From a checkpoint of a small transformer trained on Wikipedia.
Size: 6 heads of 64, MLP 1024 SwiGLU.
Training: 549M tokens, 4189 steps.
Each number is 500 + 40 x the weight over its row's rms, rounded and kept within 0 to 999. Layers, rows and columns count from 0. Numbers have three digits each. The size before them is the row's rms in percent of the matrix's.

# layer 4 MLP gate, 1024x384, rms 0.048, rows 126-159, columns 256-319
107:538556485467533494521498537464485512520524484458527529503566455507473640602450570426503549517493497513581582469496483516483460563464567467469561505558492472455472461471471466531507550409573480
104:541485495488470482390507486473516486443562417415515498453452512439441436478567526449481512484479458534528494617536481523507567555502493545517509505535448476469527475471582506554482539528520496
100:502435484496510501523407498520430457518565474483528530445514536526501484430540474517509483587488474545526478519544513475502496476508475509483509515437473523511583505491500483514505461409460421
100:468468529560511467518510548515505496554520481481561516529419497577465555490431412521503510508454517458509515517481448429517534471460428451404494452526471485469476471491502440509456518520458513
099:469463478492499506462514614451439528466467456446502525436538537500502536546458462513404518441505477412521551548489588534462490455459517449468577472505506559483470457478497484519479524597519466
100:479540493527493478411463448511488475564508507500492494500523481570430479514498492515531452465565515470527500452473526447488541561434489457510538569552581516479423423521510507514551552542567458
092:525471489435487539522476504450497507500496532510513547509505523560521481492417499538547485507482499521470507478516592482445536517474550524501526538507514551461528419515535534539554477483471491
095:528503536436532535483489522509463451551506515455470435498481551540497535520476545504490515522478454521465499472540405488483487596515464495484580573481476491486536465535505529528488484519507555
095:532505507472495496498528496493533487446424475494443412561475445461492497503442471466483546479506507595490518477483433581506523535554584476478551443469452481515508476574584466451484543563516541
107:496466520485418525470478463436410489430525503484482491455517484478428548518478514580453483433480495491479427491521556548493513499521518487510508448484482524463514510578458496494519495519556476
094:489527460544499547503525456490449493535544500507501537505503408517466448461544493481517467420533497503552482512486521501425502507491432523578558492551483443575548472488540513482513522465518469
103:552550537546524455527496527553482435546433474497529517512528518489529557433520448480496428548452464523500438536490511495548514515492554474521491461492514542487471533472496530452464555485482467
100:549475476531501482489431465506478502512470524483506521495521469462480553563514479529517466449501473480542584545572507530447523465485483446604529553449479512484465510521533541464475426519502507
092:542475467586471476468452500507547518511487509480535493487545512570462497511482502469441560509533496492515533519480507430597491501522489447461477521584505493494514484469443427500500486598520424
100:492474525470496504454481388429476457492538571541451531485495479484487457374535448572488486555527499459541453549537475516494423550514481455578477547482435502555503469479498440464494515590512508
101:525574555532455481509484455511430496412504516505526468501502478431489466424441535538491478483480476511514533569509440486509496499530491500464491534492523454409451440479508524645477493492510523
099:506497483513451470483489544469497530481422497453495523554566468429473451497549503528515456510501534498498508464543550505476466485455581498483543549504562541498456545495572519530573527569535471
101:488538549424483511470456499570470489524510565471503446540539530456541521469525436488453556446452484457432511536490525504517523544425417579440492524449496519523493507494495519506497514505463454
114:510568496505470451517477454425496433547507492479553532496560518523440550518485471520499515482467510461594521514589445460581462499551516469521518482454505559419442527544462555433449517490512373
098:491598520459475444457486440536480509530448454448487445403500380455522433440435468490492570496474512484513509533535470446590524468552489535443473582490532479550435476504506513543461489553547531
099:542475456550421474495483429524558545453525476485450512495384537521523541459533493520517436423446544456539604484509506517503562517478452558472417430594503544528519521427481489468391505545434536
103:473555464565462475495438504481490488495477479491532469461540426540611557424480445477464476482514450444507499455600536453452431526499528452466480525463571501459411583498472462541485490557499463
104:504501430554482501496502457501449495571532458471553524455525486504473474491432407495545524542555530484538526465470516493501501446550601456538580507526499571502473499486425485481468509529494522
106:517518564488494567469579448487454469528524471528551471461434508500473515425549496574496470554505518518502600484489547482468548572481447521556449437505477482527497530528508467510472563559486490
096:486424464447523506524464432391520488451531549577549471458532500555528455478593585486533452557468508497499493507492494534463529492524481468512468490539495507433516474510528530480517506471470466
101:539456534476501546481493497463453575428600508512521543441488480457419459533498495431564498493516586530491493510505557461539519511536471520506535538476496555540504502501582472508499527491534487
107:538526498535488491497433438469477410434512463489575504448479508561494477499479475418439535457462453528559471541484522498514430475539566453529526475560492488511484486478473467541484509508500511
099:478505562466482497476494507546440577450485497445531510432429527501539484514478557509540513544441524511531425477570490485447487451589529523482483580525464476509552518564545521447547511503571455
095:518462460461492538525453502544466514524471507459473515524502505525433455544460564458463456491538457497503452474501448449496545493505468491602537488477471475424536500552499491463482532517442424
095:516518468551494460500535551454451498543505484426425553472446528458499464475551505543488529502464530393445451432491436427491463468520441495468573468509502525490493558536504545528500547562534506
099:495519489550465490458500510424475581511563476466564408463469499584481505480468528496440504457483502534457498436481527415577507459509539514545438533496500556565444518477483511455477458461449460
102:437449536443504478575535432519505479493486491507447435589504464515504473490512531499517430574421486464464510568497494507478516562443534519439496486490482519487475454525598452549538509535422434
100:512481575510543576527496557538485453465451451449535529554492481414563558474611534461514427540425524490497564554538490580457464520575479490509545506498471557501444546546538558523515485558514460
112:540523515503597530558469562475481527508451447520472462571454446562444476574486423470457503456476541494530522436412498461524517441491518514606595480534537491501514522545464502452450543517496391
# layer 4 MLP up, 1024x384, rms 0.0474, rows 126-158, columns 256-319
109:480462480472492531499537486490428581391480505464425535464474466450511408482523528442529491488462543557395477527474523527457536473474493548514537549461508574564515509519516459465598433493488484
102:478482556543502546493414499483550491509471450522527498582552494534535484557504512488457518490491522536489558541498526528519560470531542440523566485550521505451542505547457491469485431584552482
095:445499526513518482513500461546489490467520551589458482567523470461571459490458516570460558487528583524499463495472428514485462510470506503502488533542491388522531492590568451506446509545578511
104:581427534498527562521442464538460458484518501479456413477513470501439511528464524510543483507465499551495447549557488503512515498529531527488477466545520522496562511515511485517546532509499470
102:512529544511527545620586477583412475551500562455488544494572591447504467405453495472473507558497511494535484537539487541502431481480506459507432476553495495468491544540525509486599553471543501
101:534516477510511563525517458455482419463540552548517469520561513524471551569414481544543558510504444483508537558478498579478460523564482544462512464457523504519489485456525547470429380479495568
093:498526478499494501430550542495477493504569426437538405493528488503466510551501531481441519527508554487534523488550502499528547488599538457510543427453475470466483526520514491429485478524497455
097:467495504601529497583526558492476522462537409465523500468483383460476440426553411472470498518486546505525472514503491464500478427461467480433517444501486479519472545533459441509557517452447471
094:529470551531525450518474418451522495503531516497486559509459513543452484541489449544533529531487535496512531479496536479446542506576467593469575565484494545519492480469571463446407476407459476
115:489572478536534537563542527563466543529537429496493472488484475477585479499497452467545544505482520565498465402485459449524485514514513505533512584493496423472456503533524462540515486441502439
091:579530403488606475582602565448571469558475493451515481549473513469489527537498537477561495487533509469506519532484484468484512525443535406554514473536530512486437514484514545439450428566510484
106:490481497433549565495460472471489531469492563492410522447468493497413483535466475592468532524518457473501467541529458494525469536476474553454522525467475454461463388516499476418589539546534475
091:465475441497513489487525438471448551536478463448474473503498516472497488499466456473551500509514531442509500443484555449443562564553580569507538402481479500507440487523561501523555503498505498
090:530418438448533550508436473545487488429504437519412489492482477546507453434530490458554511477478552491436485505454507460479456441498520504480482468523483441507520509539479530489563513441545573
093:461474474478559467490433491472525479530437541477494467493474470465521472530547462493479406567482473553447497444494480579523438513438499450573448590474470471437515483473513478531507479527540421
100:435453508460526522492529523493470515569464463438536555476534456572483523508470539470479522526470477621488547557500454504535484461533470478484511527502469419449494500500537485497517532432488545
094:499549500508479469476460553509518474491505418498579493536433396517489453607538503530524488433536560502499496442510519412534550466468506452556546478569500487449546509509451532499498549485487480
102:519534505450543446430490469462465522586551503450453521494494495536493552487543487455525486502464514513525527441495462455523531538500495641510505434522485458539458515452505510470505415509488446
113:536453562534524515506525562495547537441505474511493478434517517530542495493581501485551577475522492533425572568494486554523503574496484559463516461546483400504521511458525495488536424524504478
095:537520494469455552499506514527488451537486471520526586517556460488445492452563537496500501551435446460466531560567436537508574461529470529466532525483493483468523484482580515498467499473518438
095:517428490467513493566462531502517475505514462489477491477493599538625505505473494525501499462494454577503584516438513543459518490464464433546546502503479506546482456479533487426503470470525534
096:472561547495506519461488484484465466511532505554442475558493565448444561464552550439447546484495500545487537497504502540478513537504489447474498468527538538437504444439497556583491436505436517
109:476537445527479489501503462508483493499579555511546606479486524460501530463534503568505525511465424495525511510490484486502542465509452474548489450506548487536506512490441518530484482446543547
100:514532537529537552491461437566454487506479456513478496576476536411454493494488445526499498517506518527515494502519466482539477575462510468497498454442549493430449491550508532548474525524488414
091:509618519511556519487533526587461550476523506488513501490573534535549511524506599498466535500490475501469492577530507524464517499556513488446480446550528489512495488456475473538473465400437494
103:522534467544533430496456501565492568460471444476540570559439441476478463550486472427523592497519498505472490480502528438483491501486468510540532494447582504506409539552504490558480487546490515
103:462536469541592445515481488440464510449445492449481466462568560564477539576521414517521497506508544501566477494428486588449553463422514478537551473528528487519460477557484503494486472400511569
103:496556457499506508518543446474482453510515450503526519486546524468459524518533446525543397438545481510475553494484478503502439462508521453530543422501502525504552463514533543552477430427392520
102:508468498474578478482532535551517553482569466450599535500519424498535521533542464539558569502488569556548487477541530521516475489432578424457524571496463545535471545496524488491476391511467479
095:528513530502542478509583566564542587463562543538483574429545468486542487507580503483540546437462558554487491481492499502477525508450458505492522546527549444482532453527438466533575567464511490
096:482522384467575463507476521456436592475505462455490496450535458534468457470464519469470482465459491504534471472508571477479531510531503458544479544555490517527490497419528488493506523519569535
099:541467449480556514479519492471471549463466492510462487431492554466500447493565490434468421499505465484510520476483459549518439576521492446523465435437407504522426491527526491556568556467505484
102:514488539445552506528513533548561484453494467476562445460440425470552489530527481479532534554457525554443415556497490504485496452552548414495507489547496557480465539422526449491530496510518485
# layer 4 MLP down (transposed), 1024x384, rms 0.0404, rows 126-158, columns 256-319
103:535459513540525485532508583527520534463498494460509494478520544478432486556514469394468479465497597582443472480494476425457460465485545471448509511457503555567514460509518457445505525517533457
101:464496469479471427510486509487495562483454516482437505507529519505541470464416542536526514474562445498506502490530479466472493560539523576479526491559499525535534510456448435483553507521541459
101:483452464543538472505530513484504517481509372464486528531501506500462508464546515465541492528517524419500522500459508482535531522496387482445465416530453544471492538486513473469541499521508484
093:527493529587483483525538535587534435543531455548513515489447530525512486473458436500531451480464520507551464508427543482565552532451461466459482554536447521519490458430475473530412509545511516
102:518541592446517529515503493578492405488472527489528468439509532498495524399495394451502508464530530439562459496485503518502424449477512539414427505593461512421485436525530602520510565467567493
098:489450503499527511477472496578519515556509454483445634524490493511475476465471498439520466498411563487514508480461465497491511488441417515456505528561529486495467463529486489542564545472496439
098:558494485488510515481550550496554593485491536539492559548492505438543489495474498487517516456523532515512513409460524499425474493474482513532528533533467574500511494480527542518469518528507452
101:481439473608526504542487505558522458532551485547408461509541505499485504493475478592475447499496532518481497542463506384477501576496489484479549536518469565493531477514459535561582523482482583
092:532455496468468474471544535535557539487457471477401369476533511517574477492504484486501503502493464555490485491513503512512464451452490495538442508522538507474549516515509440512532528573510555
103:535539469513539487593471476478507537489524502508496600441476445442537513480422527478529442488453491514506449494392499472536509500455501495535514511451490566551526504519435455549444550512491466
094:503476596567447504516442454501495579440525528467465546463551555488478510469432440551457503521470468507462506462520454452541422487551493536502431536398525431490558500501501468516534562467430462
107:502472480443538514483503490463487463539423511498475454440491563401526555416441404491535485502434493489532425512526427515493491478512461507463483528507473521468509480438517508420507489496458481
096:515447498489490509559497555516569480494516503561463499506494470519505471517511466503474495535523495566501474468525467569549406476457545508599510486523457504509545527557430490516512537544473511
093:523524527482431463528483549509455492590579519454581513534548537499504415563504594530456480473527527515517490570496470543534510552518551465470506517493500580493521488472505490554485476503508419
094:499505484541482510546558548527520508495522447405533480475484491492501554523454566471477540459531515464571550418477477438470511454550535533436481485499482546548477530478511536471536420455484500
106:482571523515507469511522450448478452495511535567513535561537556510506472492464495549510472468523450485523494557497511490474496488529496513412489491568488515548494530516506504536468490505491453
096:479515563526481454518474508474510439510475507485461467535518473484436492432522474478480484536535550594525539555486473478568498572471457501506452484480497489509541574514517495476470509455458541
102:465443460605515487559453528427561430524458449559513485485469479559458499474492484496459474472482521477502469485451541504516487428539505508446534497496463505502527529461495431541450491494491595
104:492460496542512512571494513478435546564528462454526485480569553477459578487481512470540467496506504479520579515513524476558434488569509526453487479558459537522541548420485453510491483478497453
092:497534550532484493500475550482466496496497545520513500482532455454509510491512426515521539499593509507483444546465522379562473480436586436470497498486523492554530453454409527549434506526511440
098:412465462474475455460539496640485484465515526506524483477451484481449456478569481471474527576579538491477449489503481528488468531561493577519500524497498529489456465504487540514526495495562530
100:521496414533487482519460508574559457468453490444530522498475484491550483448492475509534506493505485453500462537492540513515534518471496509562496566544497534428412507509449517417509548508483512
104:446505563489510549425480515443528469449509579516456451572478500440491484562548504519461488434427503475529532520574449455495465474485438511501507486524487415521530463514534561493515504467504457
106:459495490475474497521531483439470465531587496520525505535451511541534511450487554535506573466471486475523491555464464523425512543524529507529472496485521475521517535504576453516466521471495515
096:503431564467481510532411427512603486474488533444445462495405453502457464446449435571491473518481537527550464435465481463532463496466503546534482514537489496465484511477513542494567479513456486
103:569447499498577585478538492468521504517506402498511479511470436537522431468454398469522570430517458511435567524472495512482517555559489563535487537542479504609514542515474476470468517524486498
103:459521500550469580532514533523523446526505526527492570485502554527618462445451515576473474520535467495438437480496556418491552493582441447478514513591522487497500538516534450496489523493472473
101:520499532513542457432532443518391464475510471497558441544519497553548508539509525508588504537473509474482526447545513477477453512602491519510515522505460610524526554492466507470477472464498513
104:561436446462456539517496475477561559460450524500531492517521468420448523522563563479548524512419565560548492528447493494456505533488525470579509493522538516444545516537503482416497451486519479
097:443466442446519449514423489472455441604507520452421420509461530518487562480476509521573466544531496554492485527543498580516502497492504497491474439431492551521445540502488505467413493484423526
095:535450573543459542534483516519460510614498458473421467467482419494500534537465474499516485527552497576467543552500499430391488514481479469515502456509534487549501577517517481482487507507377506
103:502482554482593543510542522495496503531478511492514504472496479487506512508498484501451505482487490510475541444483437483432481476554464539428567515500513483509509544517534562488527396520496489
102:477514456450468470483471523402571438505492514577539504515440505505489521509496526563471510546529468540492514577456410422493477502524519464520462424450471496456512484448459486514420496485538442